Part of a small language model's weights.
Size: 8 layers, width 320, 5 heads of 64, MLP 832 GeGLU, vocabulary 2048, 10.3M parameters.
Architecture: RMSNorm before each block, rotary positions, tied embeddings.
Training: a variant of SOAP for these matrices, 654M tokens, 4992 steps.
Each number is 128 + 32 x the weight over its row's rms, rounded and kept within 0 to 255. Layers, rows and columns count from 0. Numbers have three digits each. The size before them is the row's rms in percent of the matrix's.

# o: layer 5 attention output (transposed), 320x320, rms 0.159, rows 22-63, columns 160-239
# v: layer 5 attention value, 320x320, rms 0.0757, rows 23-63, columns 160-239
# q: layer 5 attention query, 320x320, rms 0.0481, rows 64-103, columns 160-239
# k: layer 5 attention key, 320x320, rms 0.0479, rows 64-103, columns 160-239
o22 105:090059134175076109090116121154116144148091140103125114164138164124142171120136091177101150045132138111164121146123172118085086090151128105124119103157132146122178109094108160143098104089102097102116093109156141143063135178081117160149161128
v23 112:183166125106131111142113148107095112126110136078127132106085080192047070127122180091162194151145152147113172136155051158109117084095128076130135180167092073162172082179101142096144117157140127113107146144190105150069172114120089153124104085
o23 110:217172135190101129133158124060116142074114158128195137123126127167146104126157165177112233173098120170154107055190075185099163138129132122119127136146126034150148114120111080127129145168165080137141153176128118123104112111113149109125066104
v24 112:134121110130102173125143122105168107110132092114150113148103119123167115063161158175090142112159149151132106122094150084099107097123113170205077110089140131088138140121078154069096063156128135116114110106102168157180122140125112085208138183
o24 114:074155150135110069157079106150136112143179208138152090077129148094149110081137182143084118098113146115137137136193135133116143119144108204114109131132153141120165211157182137164121082152128138145124118126127127131162133142058122108123114096
v25 104:160094128109132104063133100177105115124139126107191181082137170099160181125182167115123126163168116088167151143107094162131097143097072088178128145143142113108101091099080159144172126116107044142103109116133068144133131156120081106164059116
o25 109:079140100160095154120217115121137139109120145096205105114122117060081076096106134114085105105153096132072170130132140131085166124108094133182163157138131098140102140134073144116140092109144099115090065169136098101116195132088142120110108129
v26 108:153061121099144136149078129093088199184104114089137076175094100103121117137088096066099077077133140102126143182110122107122098149178174144049114088151160066158142100138163169125170142089127158104126120122088158145122124141119201100145139155
o26 104:118126151151117105137139118109130131179147136122091109170098176142143103146165139104121187078147059187115168160152133138111106194130127114093043114144094087151046126151126135126156135103125116086111147117094184165105073140107063076095122121
v27 115:122122095182096153169081121131129099165154160141118191105110146066146145167109154152140125123078145129112105063124171158206135184060154133083132141150126210175099180146149117093071143131127139088170153108141129120133131084141132096133140091
o27 109:125130090094097228128138142181102135158095154217083109129133099126155164107070131125168142188136154166137104136153123098156136124111133137155120092222122220167084111192163163154106129098159120152138132090170168122077087127097140064102089107
v28 115:173161088162106204132134081135124141142125123127115126122150123171161156196129127180135130152098123134103121109156101097070044140136162161152112162118101102107166131096172097079100106094200127132191162143164156125123174127135113174150146132
o28 112:151149100216141136109121092080104109141152163109169083099149105145121146127078148133161086120094152103125093178106147156153134158097174145129160097141118107099194127195120116092055167110161110141155064108191169119146119073065134148068133143
v29 111:107070094080156144144122102147113137165153122197102142120151172124114171141156132113150146206162176110075112190118075163158070092128147106146127096163190072150175157065187180089157136097166142132124123149140127134116093118089167109089111146
o29 108:124114149119128176130174183111095157187077157169118052137146179153117158128137111123124159118144124102127063204113131137106007086131128159097148154143138085127092153104105203099185102113135162085175127147159154147117084116124105105109150137
v30 107:115112183157112109106095145166148107113130123071175119095104127176102064085098161086190080108118157124117120114165090147111063170146177126149095123110117183153142116115097126107140099169072122136171164088166142127074108187146159207096096154
o30 102:109150142118103118099105141143146112147160126081194133158075157217108122107190123128158080115132146130137154136082164120128075137153189083120061179112114148110134129168161131174121115154144124147128105106135143109132120144127157147151064176
v31 117:140077090109140117115118139096070088164077189168127142141172116111082147163166196121199129162164127157121108149154076120137113115135142075153108155200181159191140133167122110065135128091113142143167131166096090157113124160067135125133074116
o31 121:129077128206033168089164134150080073120097164094160107169140159149141127135139160136137118093166102150096064139084111165139064132119124118145102180136131094218170152144093140100168128075155160150184165147145140091146141112090147095109144107
v32 120:163206095147197111141130165108084147121071155110131113062123071085099108110196125061140114140128142146154170115157135154126127136139157103171138119068157064162159159163160116117170122152165161102118141133125086169153146129182178134112118113
o32 114:136125114167135112137076138141119135126164149155163141052099089201111077141081140141124176152158102181088128150178132150112150127135152162165052117162163108169192151189074151166214144123124207132087061082174059118164115074130138150063130122
v33 119:186165151133061101138113136207155152141196133126169125133095119156092129154102151126146160135122099137109204136147094142179169087139164129103117101152116129067130069122101143176121107124136183128152138105167140092101109150169073138106162110
o33 113:117127123112090161079117084137097154167135146182139106158126161122096161110108142120100148124137135168174128094121104074147215113143139128096103067114102102097162101105140092149091147146099127176149094144157152111092134138198187117122061142
v34 113:140171134128125100106137068117151109172110137073160103152086111152187130165116125127056133093128133121173138167112109130129131106138167117126090124117111155139112107112153130162096165098149124147115186152134158238139115091092147075079175176
o34 109:119148139152181130128119139125143147135118168103143134136123089102102144150174113119089154087142143100140149182106135100116137141097123156132121195130118149144182127087145192142136132119134081109124156069123192126127104121115135098073168138
v35 114:122154074122164087168165111148163118170096106117148147172148146139103183187125096081153153074173101084096115158167095144178184125136169077081197151172125096133111144204122110165109152130107179112091120124059072077099121141160147116162148105
o35 112:150152122080091074121158097108147152137154079131125133186153108163073140117149077088154146082163077141074130152147109170124103131164163111148147080179196098168109135160167092115148196104076143124116083122119101143068092106187141123141135189
v36 112:116131091042121147146171135150136108050125099128209140135113104114132117106124144064130115109069187141172148120145154167129126125063135129103093205085153098128117136143108154161184157104154126101118156120149152121193100193106140080062080152
o36 115:145136147088118158060063127146097114097114092103149142089125118122130184143124105127092114167137114074178137103161125117135104121128110169148085173112167075145128073178150161103180190109085155107085106135092113051109130147097107136066074156
v37 121:076103143100159152158107169061116149138099149186125118165156109141171145182203115132128111096119122175073121126146085104176202085098127143095074128149130201125156120095156103152081128090088154162138168107123183151120089113150107136114098195
o37 125:152149157147086116181073169129085135111109159127113087100098097100159127087126135090124076039162137176093114104117165121120120084131145135167104172131181099179148115120129112194151112137088183200155120135149160128134154134155140123088189148
v38 116:132104095117139184180144095104150133143173136171095114092110176106152138143159083128127087078110152115142155124153130157100129092155156182122191130107175170108179158109138153109102105129078110152057121119105093145199119147081114093137163151
o38 113:138109152098122134184134127117132110148156131148044107176179141073081150138172153107129092116068163174135149132110160145108142142175141174170156121079212147084141174127173158101128148155114182104121135083114116100141127148056125085146142163
v39 119:119113175112074098131135104174157163092188091117182105122117211157100117085111122159128106146156111113150160175153204135187133175132075169163139129070106116080093123117083182121132106160103125130102073080100121073162139148173170141158155124
o39 114:151064195108125113117151113126150126117112156139130166097093140080108160050165150206152105127165084103104155153033144114165154120138062141143143036112148143132099175120147096081104111124074106161118069137095094116148155087175140148150123144
v40 111:184098156153093131097035123123093087165105074080102146166096208146071174099076107105194112101172115094128122136134131120120074099136188094125141148134176123156101127137150145085126167157069092107240084130144104179199161106094112080171153156
o40 106:154070084170122138179120083119104110140143114064086084162141131125126136142144203128150131105162101126077118164180105146102090138126085121136106137143176122159167136108156165139125172180129089107215150128098134139168096121134101104189109138
v41 105:152122147101116071143179118117158130088119154186133086142142163144053129075146119086078141077172127122132118144096135089157113145200085165145176167144124116156085130153082123111161164135159119136120113113112107104135083111121110116125154075
o41 104:147148154071100169130138157163150091117125105180076132161141144140094082116128111099128132114142196117120214072142185138097158105139090175152134127130055055111099110205144110133129147114112126131086122181136105200172163103122145098125134155
v42 106:166111074081142110121136123139129119136104104094048100083128115147164099080159071122106156069142114128161128162122114104086169114119140154184128129072134130116112086105115098206110110175120173135105078126121111140126128151125157089140145171
o42 109:086124087135159148138110108135213096136129122027079114119130112079071116116174110121131168126145133133131141194158081050110186090126114086131064101086131127155127139138149088091107139125125132120069130147199163122161091148087110090126168119
v43 116:107148144196115154107090120125123170136144171121147124123086118154153086118111140255137109135105139128118128131095129076145151091131157091152071151089124119120148092107131119107106102173103110139098129122115149165135155111185122198161176156
o43 114:081150105152164098166118125053156169105148134139169145097126096097151073159099154134147167085175163139133111134140146122144152151095143089083083151128108185097165133120155157112107090158094160167169128161125118177103218152080130119149118100
v44 119:078081089129128123094153130127113130115134096100205150123137158103128088139065136117069138067144117083121142137172163097150165174090164193128191108092127179115161110148120121151081151132115187164067136098104099079152122118112143106172174129
o44 110:107121131100142121114175114160120176111069086074141114109162162063111074157130160108094102109148156146115175106136131154140088228114096088117135116146141120106126101121112081162105166106103159127127157099167165131121175105080146097106157170
v45 130:102123133142179159138119184095097103148117163148072157138134125095103142171133181140112108137139082194138136119125159142139163141151117152115154086142142164122162146081189163075086149109103106105090111156069134139095183092119070139206182142
o45 117:129087088119126122123155081127096123088124171155094077152129167106080126124143180126106128142171191115120098090128089157158114118096081095117145101128173149149135132121135129095081165103140084148132097080111143125094183089150114209195180138
v46 110:117164158138110047078117118130150113089109172130186139100144131169129136096115153135122121108153089089136112170158116126083105144052138088163130176124122135165124112145079103153143132132126114146114129179089049104182072152145116171082069145
o46 110:118120105148068131122139151155122099164087135123168147169090136146169115132130124118095152144129151152156116119145185140159086134098127099128122167184061104157156106151108106128116146139163133124104145145093092111156120189108135181084198142
v47 110:110170120116075143118081125120119162152106062200098141156119164132120107119133111171154097133079128118095130122056185121143092118119177112118146119114109142123134131134137162144149163102093115124159115157098168156090095083101117123109157109
o47 113:124113127149118118170120086098095116057132163140102142136126120100121101120134143070166130138146126069132122087122121133145110096113122145107179121108152097100139182165164162189171188105152118116157186105146158155111080137192187175115166109
v48 119:108165109138142094178163180116157136124130096079065114138113134148080129071116121135144124100150101177105076107116169124173167133131103139122196086074130162067102104195084177178117171155108160108073064086148119151141202087124146101133142127
o48 112:104164140110175112161160133104154106101070153087130133123097099133103129079114175087103170162151096108148130143144191165153189127117118123076171068108134099096091183217133139109117109091069114125124131140147112153140143135112101136116136189
v49 110:133120134138153102155053178128035166122111173072159132140146059110088058126145130092134165130142174141112139129090102116105089111108131116177138111111162117146139100173086139086165138127152166115136134102102140145170118113148122083121140109
o49 109:096134095122098072139104153097110129147170147170141113116147090184154123055127119076163144080107121161143123107131185085117112117127094097125146135198152058092168103128094131167142124142158158127075170156153173172171134131137048120080150115
v50 124:087106091119170144138126171081119171090093159132127135122081128091119100139156176053102113178130187207156156109143102088130083121188116114128156114134140132151144109160135150101174147090150090113103112155128132152112184065061108125170166064
o50 125:121107120181122178146148091138101132144074119189126127106115147110124076211154165167130123114103137119105152129116119130101149122097138169133136165100189068131150172082117188140137172162147154133120127111120072176080137131067118088125138112
v51 122:058160127159131119130119148106145131182117095150120059143084130109114221137089117101115073127174135147117134125099090129133084127167095047065144125176089137082106065151163162155173193146116148109116133144078178095046157134108128120131111154
o51 113:159187182138128124169099123144142142138109095121133076134198130136105169093117101109168082168109111125176130037109121111111151118150140123135083099165177094118098123109110118119098146114118102106069128114155145194072153157128150065122141109
v52 115:112070112241125133098065143094105101161135121123040136151139169134096181106069138163118091185137122066115111156088161154127076170126134148112165159147160181161090078093072167053127154138046119082133106168103150156141181123121092140176127102
o52 110:103141074176098108165088117129126145153109118152056135131128153124127159130130122152114158131085191149139181177118140172114115151128101096097196111139128095090115116132173167103087109084174112091125152139097106115146145192151136127160142088
v53 119:141111186132105086128131172141158126110181148071144155067124125121126119135181135131166139118142151122082127145144107120177076133123090152153078137116124162120157126152075152148120118117171106146170171153243143149138114085125108135065141111
o53 116:087124146058173148099143122178144081149136147126205162138139103144131148153151173164155079121184154164157088156123097125111122069167165113164163163144110154115216117166169090125125139135195083151181134166126056146121092084163081163067114149
v54 112:109109065087120155110149062125151104170127132136119107160181180135166164125148122142133160147191213119132135135135162156127067126118088141160159158142168126147146172109184162066114059111104114123113080154098149161116142122094148115173132141
o54 110:098148090150157167119143154119107060110104096128165174103139109089177142130147132157145145084128168104119137139157154218117132137067118159167126124146187146136139213139163095189168064144097134115134089154153167101156140165093106109076164106
v55 124:072188106167129129157157184104145118111165157120137112137137113148063080106123163146112101186134121181131108141152186125109152175130157145130152119127127083077115095169101194111137121112097112104095133091092132093117194120073162149181112139
o55 118:122150099196111097167132157126170105118133151115166093147172101215104107142150145160127147162143154129176108108148198156158158157138127148087150054110150143109143176176114150118089122144111184151124124095110116088126131127090161153122090129
v56 110:150079126007127127126173127103109165058127098172170082188146160153144119129127114130120155093147127114141136191176117163123161104095130125117144164169098074130121110128144046173136124127158200200098141138100101079150130120176174140122104148
o56 104:150085162149173150094160199139081123169114104101110104125151125098127172157127142121114125220177105091132179160110141172120082154133196133103087111131132160120116161150092071151102151160106120165128141177147139095136109110179121133067110166
v57 119:132147131045161141125143097112100124095120146164107077162111111160104135147131092081068089121148120147167145130166068197114111102194081152127092127143108126155117117148161098097122126118127127139226211184123155144084105098086145148095022143
o57 118:151130139082222115168097124099137123129069184162105120072161186095108153169074067135057061139115132166095136131147058122140102128180162110125121156163153086155155120122123153120157170178164096121202128082111143170144108132093107131085097202
v58 118:145132054118155132169168117097154121152089198195154119071165067099132141179166129133145160165135114147119162112147074185140163069139146122119097173196133088193123133151134076104092098074156141147160156190087105120150136138129147125090197120
o58 109:104115091140170135150080156102112126159088177200124142143162102128070111150060167127114172066166168103087083108122129137164072133119204100129144158147118103132085096119093087107125141156121144037149121191096076128162112154156141113123077102
v59 115:142113124125145116129145159138132145076131147185171140100131160113132036186087075136111112188121156090121084178123148111130124174107151190130145129133111032151193122124162130138136193095183138145129136163173118085105119019121140144123145115
o59 112:105103135118135140124157197145121150080097155146115125097125145149131086142078109174125147132118107106140101163161135152155123127020119179138151124070083156082156102129074132134145141098177137117172098107121170119095077077175199157128116094
v60 110:106115164118096086108119111134161147123201172139166131073158145090089108214124132141169167147093106105131128163144102101158119122087127145120112157145118147154157135135141103148161181101124141139175140164134104095108118146115063124084136077
o60 111:146181117100125130091156056125129185095197112101102111090145110193124152147111134133138105191107129082154092202124096083149096156120158085105192163149116124138116094133098142202123152182136118093154047151090111097169124178116097084055140189
v61 120:156114144126066145152149102104158140098173136143126159152174188098153154172130134196129180125095132120056116130159163112099150117149167115133134175199134174104152095108185122145033122104081074132064158155060150128144128121171156151151182113
o61 111:131139138172109136097145190088101132135095112094110088145221126114125181163117154153134163103156178121080133055195125127159145118130159117157148113102109200097131120136180095133102061116080116172126087169133184131126160109094179174137141110
v62 120:124141098176159112119124091138120080155161171133070113057149161078084162141130100176158079126165123122106113125126098096138138127083149175164131147091105168198090139139149075113129139158112114107206116158147118078222140164166060078104123156
o62 111:129136126128109119151064079161128105122156147125118096149048074141158135119133060129152069128101125174130094123133141077141072145131076132126130096138125147076138159156149071073117137148124087088143146139137093119190116158126168034097176139
v63 108:082092117155112171166194168125168171077198156158143152157147139110113132116153130148098105139089093108127131158117122086118175141142113158204175103158128134080157081170131144116159095097165123101143150123134123110087151102149104103147128077
o63 104:144137101147141145161162082136141093144131153121164124075156156119143112169145120137146107107130148111168075142124145128067105120114127163151165090116134136101121158150118155066150136069113129150162151140154101077089166143142155169108104144
q64 126:171099089142129163094121075195159092161130105165128164098157135111108189132179144124065158079145104121072094144138099219141146178123154122156170130153156144101126141182120113110140160105148130158158128168166160129147102157154130128134174114
k64 080:128084078144091103148213137101183087129120066121116186156201122120117114067104139129123215099121114139131094093113123136104120119161156124149089134147122114164186058088122103151123136119140141155143158095116161170114156122086085159127109153
q65 062:188081130197152131130121122125150153054136049122169120095085158108146148158159129106128160097152122104114084127114112169135147146111085093103118170130094131076106125143129113108125158118113063131166167176187167115157113133141172162154135111
k65 079:160083162146068187116207088162131050136168120156131140087143100099091123047097189092087172172102136190144027097167120109150132115113158078154181168127189076147139125144168100179147126119116154122141157103090172150091166142106123203166105117
q66 086:145117088134146178166142082205159126130176061161148138071163095115121183111170140069055201011102102136136107138126058220166119141136136101181151127116091149138170118169140092103131182103100135148162147147134141175119051146045170143147152131
k66 079:141042069104109137098113115131070138148117135164096165165116127107121146110128132116148148144142091172165063112106116070142175080104158087149127134076162092074154151132134099138133121184110127099115087097140109118141162104179070190125164108
q67 087:068125125128140165209080132211155112184145099156186125153156051140129146156173131138051144066133097121125123119076105127151103170137100139111188182144082118171163099162155141106128111147114129080189126127170096172136102138117117165050166114
k67 096:137184092124097148115190150125063119161151131150094137107079135111081108062073165135126166142067165103127114141137112122111148101107146152142180122137129081146096167116152127193136133155121113178108070123103160109115192115141131106164154141
q68 100:116152181102156147111119175067099147096111099189120106116103138099141110153124108104190156132096123138164134118199163062147106120145170171140095112135188111095121115104136119118192102152146135091134057091085092171135156139146159138110064112
k68 088:104188136104171132118114077121058198099188143125107086118138107119086168084134209105076130127143150143140154088123091120161153140082136193063146136079151084102153181112121125124083143087105189172069128182141116108078111130167106151127194117
q69 093:145097137165155099091157150103153079115088112181119130170082048177188081100118125096152124148136080178125131144147122108100129152098073084125091094120078042140114112086088077167140122096109177120172153097139086075135197144110144165101089126
k69 103:119153114089128153082105121139110144136184164087121120112107127149145185128133083106099133152153123118131130124083152120176154173078102129114124119116124174134139144104138122165045124169072083154111152092059107129133136077079156105145166096
q70 104:122170128150116125213101123162089132169138120083124149146139138162106029142099116110104127113152138098124112163116123124085106109165117191162126090052127110144096156148095100176096124166093118119147140134146154124152119126099121116107113166
k70 093:149071160124174167121098159101186108109181173148151205110132159154115105071165118167117150176146112063149140175116143146142218226141159121152138119145136118171144096107146109066117136117098140124110126114140067143088124137115068109184147176
q71 096:071177126131078134116176188086132158129146112091069116154120122137143141144128163113135099116100150113094088168131132118092174152159125153181154161119139150107123073095071135143122131183170090193131169141044134144103120112078117123173126135
k71 087:189078118119182121079108121149117167111112142116148110115110133125112109140156164149140142151155116117147131071144183138182110089105147101085128180195177165110145154127117146121175087134100091169056100113170155086130159094126149095081112066
q72 092:124151172100125136154099190125133108136161093131146093125104120117107085115127123138115121121079079098116134076144152069147149077200152119093121183108095088167099140096108172116137123137132098118149096118130140125120122120136104154119089078
k72 088:141085100108095134100182108162118141110136130145131174179133136124126115109117158125181121186174154147163102114059183178100105139091119148122160129142186120090123093141102112106183158151087213133093119141115129139101100133111172143053135164
q73 100:067172101160173092190131144169126181153128133192146166094155084149148153134166147097132119111148123119136174137093148107094064146134096128114112165127091117149090086086159135149150144118130090141129153139175120116174140144161154140084121083
k73 099:139153138143113104174112093100118059122124096065102116192075119157125098152163119175117148130121161146145079166147075145138124116143112104105128096127154154148176117151161171111127122169127072112153067146104068111070096177179136124151121123
q74 098:109144158142070140131126134183103127112139152042106152095211106156104087136112152083168144182143114148050170085095126145102131117139148127158221105110112151158123148151116113084182137140093195098142128122172181123132125090109155173108144153
k74 102:158095125132128141077175147147139038137102130131134089103158198180094141077140110139121122123147108088151095118099116147180136178118121078130093181160192149122156158163191150093137149110113102090077131106225181155097129137112094174154108139
q75 092:150083096080103134112116114163161173191119125121148136119144154112096121186114139112165098098151148118108094175160061170124090164140116079151096174097131163186180137109150070104090174113148111085135091112186124168147087125136152096122179102
k75 089:141077124123109136140131100135127125120132133197104129124090142120104172122120176128131139127160153120133135129101152176122098167101165104173147141108133153120078181097132114112166109147165198107182164068146110179160105124110166224089147079
q76 108:215113089135095138142114159153126140124140119178091155127125131148095156125123146159084101146089093125144104069133077087125114133115122176127128105125104163143143086127131128167128117126067156173041111172122107164193136155112146170060167085
k76 103:115101109157158138132109147181182140113146118122104108133155161071152137100153147111119190091131108136121136116157090160143133111159119095154097108121121110155116132121192168146138161086127047131147153120150156131129148141112154152154185101
q77 106:105139159104171138137183140111077135127085101121126150160099174088128160105114094127110125115087152102158124085095041090125110139079189029185105154154120149136096137070117198096133115168176130167151202166154088145141159145128164111125116083
k77 110:132129162139155088125108128133127099145093060097122160123128119079184156137149127123126038090064132123107143064196111146146117084109128137066152073140093159091145106137165112108129156124159139105126074127120111126140087177115132072111152180
q78 105:156072096136100114120076116178114168141124145111154104111161148122114160155083154106102207099096147130146129126136066088133148140155096115065116104114171094130103142074120146087168156119142130170162164135069112102135126105099155138093163108
k78 117:115164121080118096125109142107133183135084064121154108175103088115143142140167087101142112101174122156075132097116137182162084004141122137118069126143089127106132109093099109153139089127127092164122168144147134094127128126158081155124096121
q79 100:078121112085206072191090156108129114123111171184150142126100096104167106154143094101169091187109093118090163120133180121155166150122112132145129128078068142144118112093092104136097106169129137140071119112130132109068139127108109139093102133
k79 071:189136112116076154143074171140149160132146132073096120159087097101119112177045129117117118065170092142175078103158126145176112109118155171141077095140118058142161187105112163164135092134155091120154192106138107145202121125140099151099171129
q80 088:143128082105142135086155115245152123140117119106156116132076069144163201204128103123146138097167133141109131112097098156125096117110165116108165141120082167145144144126081149128154113164115141097094112145150108128153140118096149112121167172
k80 132:113123128142150121081101133065158211112149128155155088149151105174223159139105046126170063155156136071119194094102131104157122067120073159129116081143150166118111128075173163127090081120158160185089126105163127106180156182182145163127134108
q81 108:159123085181148108156174139187215097094161166097119132169085141100182126150153122158134131092151130172088126139094135041152112146156111125129148094115095124093139113133122101123126183167139109135151234115120126120127147091127155139072152159
k81 103:078173135143104110130121147108146109172103096148102120112149122165122075126141135166096151170118148170165064167168130096094089104131116146105114160096165108117155067083153139171147178100151145111101135124141098092167100112111065076196076104
q82 111:090153160177114098086157131126104128087071169129122121175140147107115086147133141158112118116182155189124156150164074098076084129160133124142060114107058125137133079121129144121121081091145195148123167121156106078117123096086058104146121178
k82 097:076131071104108135169165139217099096164120098116157155159121107142123189074132173101105119126136146080102113149118081112106095141102131117151199203110177113165156137162103094090170175152130150114131126165132160135090114130115152201158116151
q83 111:097145094062160135159199110097176172110110146111125132150124091129113049144140092131137050134122179201158124173128116129093062118146134108161078177138114051071156132118200126145105141105171156156117163136065146123092161158148152110131145150
k83 107:116106095137127199097122126058154066115075109085134136109128146106152166132155139206096141128069148085092155112103081134080128109126160143143073137064189155079162073166117132186125143121142097061104139147149143177094104165118114164170129047
q84 110:164154109139102126118122102137149162187161085125105101103143073180124132108110089174185165152068128083119143139173090160097168130153126130160104195128155191107131080150100097133144170105105148157234160128101183098127107068131167181115091177
k84 095:132162170076193066093104192036115157098159175099092151185067161111154047141151070131131121123104182076071166161137156159170144133083156149118162094163105120134094133085121151120100091149104095029128135148082127143133127128159145060114173077
q85 105:094142138177077121097118103105197088186173123126078187078169126172136071120134113147140060120148119131126160134086101162124129123171111111077149142071126156171132148147107096165109092157140115104185200091205166149100134150125110137153159133
k85 106:052086086078162130143172127174068143168110111131091126141151123100154103197108109116117129087177132130170130106143142144152064111110176125172099135096101104126124132112167072061105160084171113097107071141142064087134099122165165121082145159
q86 112:088145124122171162147171127116089044137119172111104120133076150134165126081115133087168143143123155184122127126115148147095104067110101121098122120070161141147155113088078188116150091127123121087135161172120099095166131161074133138134084158
k86 099:115119165094132111102195148105092123069101134148134084105206114143123126140147232155160166069113164151170109140124148151125127159115148144156142183155154111154117142130143107171102126161156125151146148140123141079088141137094116105133105130
q87 101:072096150097184176163142107118123145094172143175133118142083138139198096143149111117098120120094139117153060116138101103176095163152104107165133171098124099167121193127120132155112133178096141076142065157138137169203120193163131165125132162
k87 101:145169142114111135114137156158111183160157127059147139143137071118119102136115208120185160140153124101115087108162156149118089122123181159130127073130132150133138126135129169119174118133176207119202193062120142144117170094135117110134199138
q88 108:154132161163148106107074095117137154159086155162118105115127068134098130157108074129164082100204132174097114120085158072159170117142142151160080095087110094108086121119176069099132193110093119118111137120133130151097122099138118146090124119
k88 110:211123092094105122152134143148145131104179056144150092141119101090162064086181128120081173076146089134132111105204112135058123148072078180122150053112128114140121177166131149127102075106167088120114179119133171152178146186134093042147156138
q89 106:143071188098183066141138163105121183124189112108120199131103098057119137158137159184168157168132159165136092081153158115161182119079138150194145162128128114119123124120149154128058133103147194096139136147142162107162142128180131082126116138
k89 107:142138143134144151175105136147116118109116117166115114157165133128108107070107147047112124127081087152089146098113106179093105126105182069103087104153174183078114202114099164075170133142119118140105132109168150065093144073136100105155125126
q90 111:141092193143176224103093127128107133139097116197115134063091108091084153121119168131094053132104099121117131162117108116158156102066116112150170149118094057117148116114138160132181120133137133104163193129148192150126146164146137107153145140
k90 111:115200131103168153131093061111134103085108157145120153095142082165183125138104090137127159135103141105091174114135124116087124095091110061135131084159146104094123104162112133046106115177071087135096121128102150144131127142128178099147154103
q91 105:114134109151116124122121138111142116139113081160083143204138163102107116088178139182170125181116132089178125109154105137161108124134219131196091166132070149138181125098110142135125103131141155087151149148130060140136141092132137146143137124
k91 110:113153163114136057151116126108094134119131145154163074113110206170133151167095142111118097136092115093096124139170146095111159161121114140139109158083152106160140152146073102107133111128083093140114092119102160153054058152160144108109128104
q92 102:107090134151122195126125142114132127047170124095143182138183042140125176103131116115132118109091157108130122116196106074117130132155198131119071152133148135082121156129163224163105093152190142096160129171160148148119113154148121114221138176
k92 108:147079168111072171138127112191076156173075131162090129096127107100105136127096087120160144168158136200115105114059099126129045124168111094159161117165135131131163153072164097163139163143186101109103127126136116109158132159050117126073192144
q93 107:116104096159176149121092136093130130155142115160174104159140117169186095052162140180160102194144133110103171099191185114124085175084075167151127152115119162106154064100098136119093109140127137067114034159088122130144228106083116140210164126
k93 102:085103177106120139080159117099154117119176111118116132122117136128103187144112108138102098149116167103124148160106098172194167119154145152097170130088131114157166131128148169105064101096097082064145121169150081117141112151143129220139190137
q94 107:113164110169106147153124134114125123121120055101133104151112139140152099200127094133146117111111096180103077113134110097172111118131189169146115134183138098147134170153104164140090168143088141128157143149134115045082124099123171140088085111
k94 103:180162079141182117097155168146200133136129128139140122151186107083132169124112151087114153131135118127077152147138165126108133173112091119135118101050147080128213098093098144152141051130131116135191122162136148093165142161160134088130098137
q95 107:133116138108093120128149185123214131175152116112113151133178151165148135132168147162118026071141103108137103093136176171150120151112127099202153160097145074128129162157103073171133121106137063127161096114140140157150155066134098152142190139
k95 105:115120093093121086128097151080108131097127162098129077134097150087154185122086131097153085145149128125119164140140108147126160116131094135062128125102082165145085115130123124114123106103150136136102077150099115103162109115156134073111089139
q96 054:133161162135199115134088103100119177111124119198142164113121190073087122146089152209141105082090133166165128115144113132135161110180160091112127156109129135075105118107131133100093112043150103157132118109175175096171133132146168160181153134
k96 097:162079113157095167125187079166099106137127077108145127125114077075090122065135145152127232069075137132137104084107096130089095127142174095131117137157182105126172091122149109124146167119127131117160141111183146136150135135132101161106132144
q97 085:110162142076141093124162176070108150068080194082138087161070186117125096140114127179168087183157112162176189131117146099109144060145172117128160101119098125104133091087128129142135098128125132095108091097081108103164123124162137126104129117
k97 078:138151130164110149118118142216162131132156134128103130152096098161199096170112094120150106112094102131137132115096126072088086151107093107109163110154134169161104141135144119119118127155118126069164154171105138134171098115072147100075163115
q98 076:108134207087134131097167152115136154071117104191121124096112198129084117189134167106108102103127176120124096132121166165082170073154172133137109101114127080117103125128109168138091154130158137162051118146149124156142158138181136105149147103
k98 081:127114092132130135103150160162181102140130129104139168100123105114159164133144140154099107136119120161138118110074135133096126136156140071111130163143156141138112132172109115142131138111150164087152129104138193189139091160113150180140059182
q99 088:123091128123076081112148079178148121133154132130130177122143177145089144146138120117112122125139141141111123151073140162078183111133096098098156171120169066138137132186124097072135135134148113149124159148189160118107142110119131166087214155
k99 080:159066136129150180164189147108136095122115074124164182127168091171137086069161140193146143134125131145154108127116120127142110135142186087173119115102116176145096090137142178157112158155138127096137143088151155166051159125092110151171114129
q100 094:072102114081103093125125215157127160145136089107133118151126120148097138120153130091154155156137207146121129108077124099039120123118046066061119140104113138149120094068120137089154128122177096094095172157118192123164136098087090170048138098
k100 091:143198146153088078159165069095101150177128125098106099131112094143136080058166075119128128092122099143139160107152144104145105136120149182131150124111116143103118126150141134168168110181119099168164107102105106108140091222174129111163095120
q101 105:189144120078084122159102112190143164119126108208176122118219108100105111124144220097099176086152061157096159094112069180099110087166149096149071160082131153180165199183169110098139136132182131126071140115124118107107145188113131131117207111
k101 092:135110106198107099119119141115195058123167117123110142152188121094122161123151106178116070138079132131161173144075141132138100161149104114155098150155168118137131129153190203126116120161104123115135138103152156144184168141117126211131103148
q102 091:126095121154117118163146176108149144141072093168065127066118131099066084159167138143136158120117157203117084181167065144112125138173098152148135155129097144130167142108118191143115119143134138156137096151166161162162141157148147127076136106
k102 099:161128117098120130152138140170127167114170166064144170142101128091120082144097174131116156143154138141122164066119129119166153154183154160095149147103129059122112109145130040128076082130145079105121203120139168131157140078124138138079118154
q103 098:129149128128128090151150135064131163107154070118114087150100086139141102124117097054091055170138160079164156151172101077123082141147118152153189140195118126118088084106133118144127153123091087117097083134168123118163137148115070184162120126
k103 102:169153125152184068148118121125125122085107149134052116126113128118150139166134185080141146123096118124135098134143103128152122176127120081075072086106073106202138113153143109081122083133154132149105096151053096141121116112196144104215146153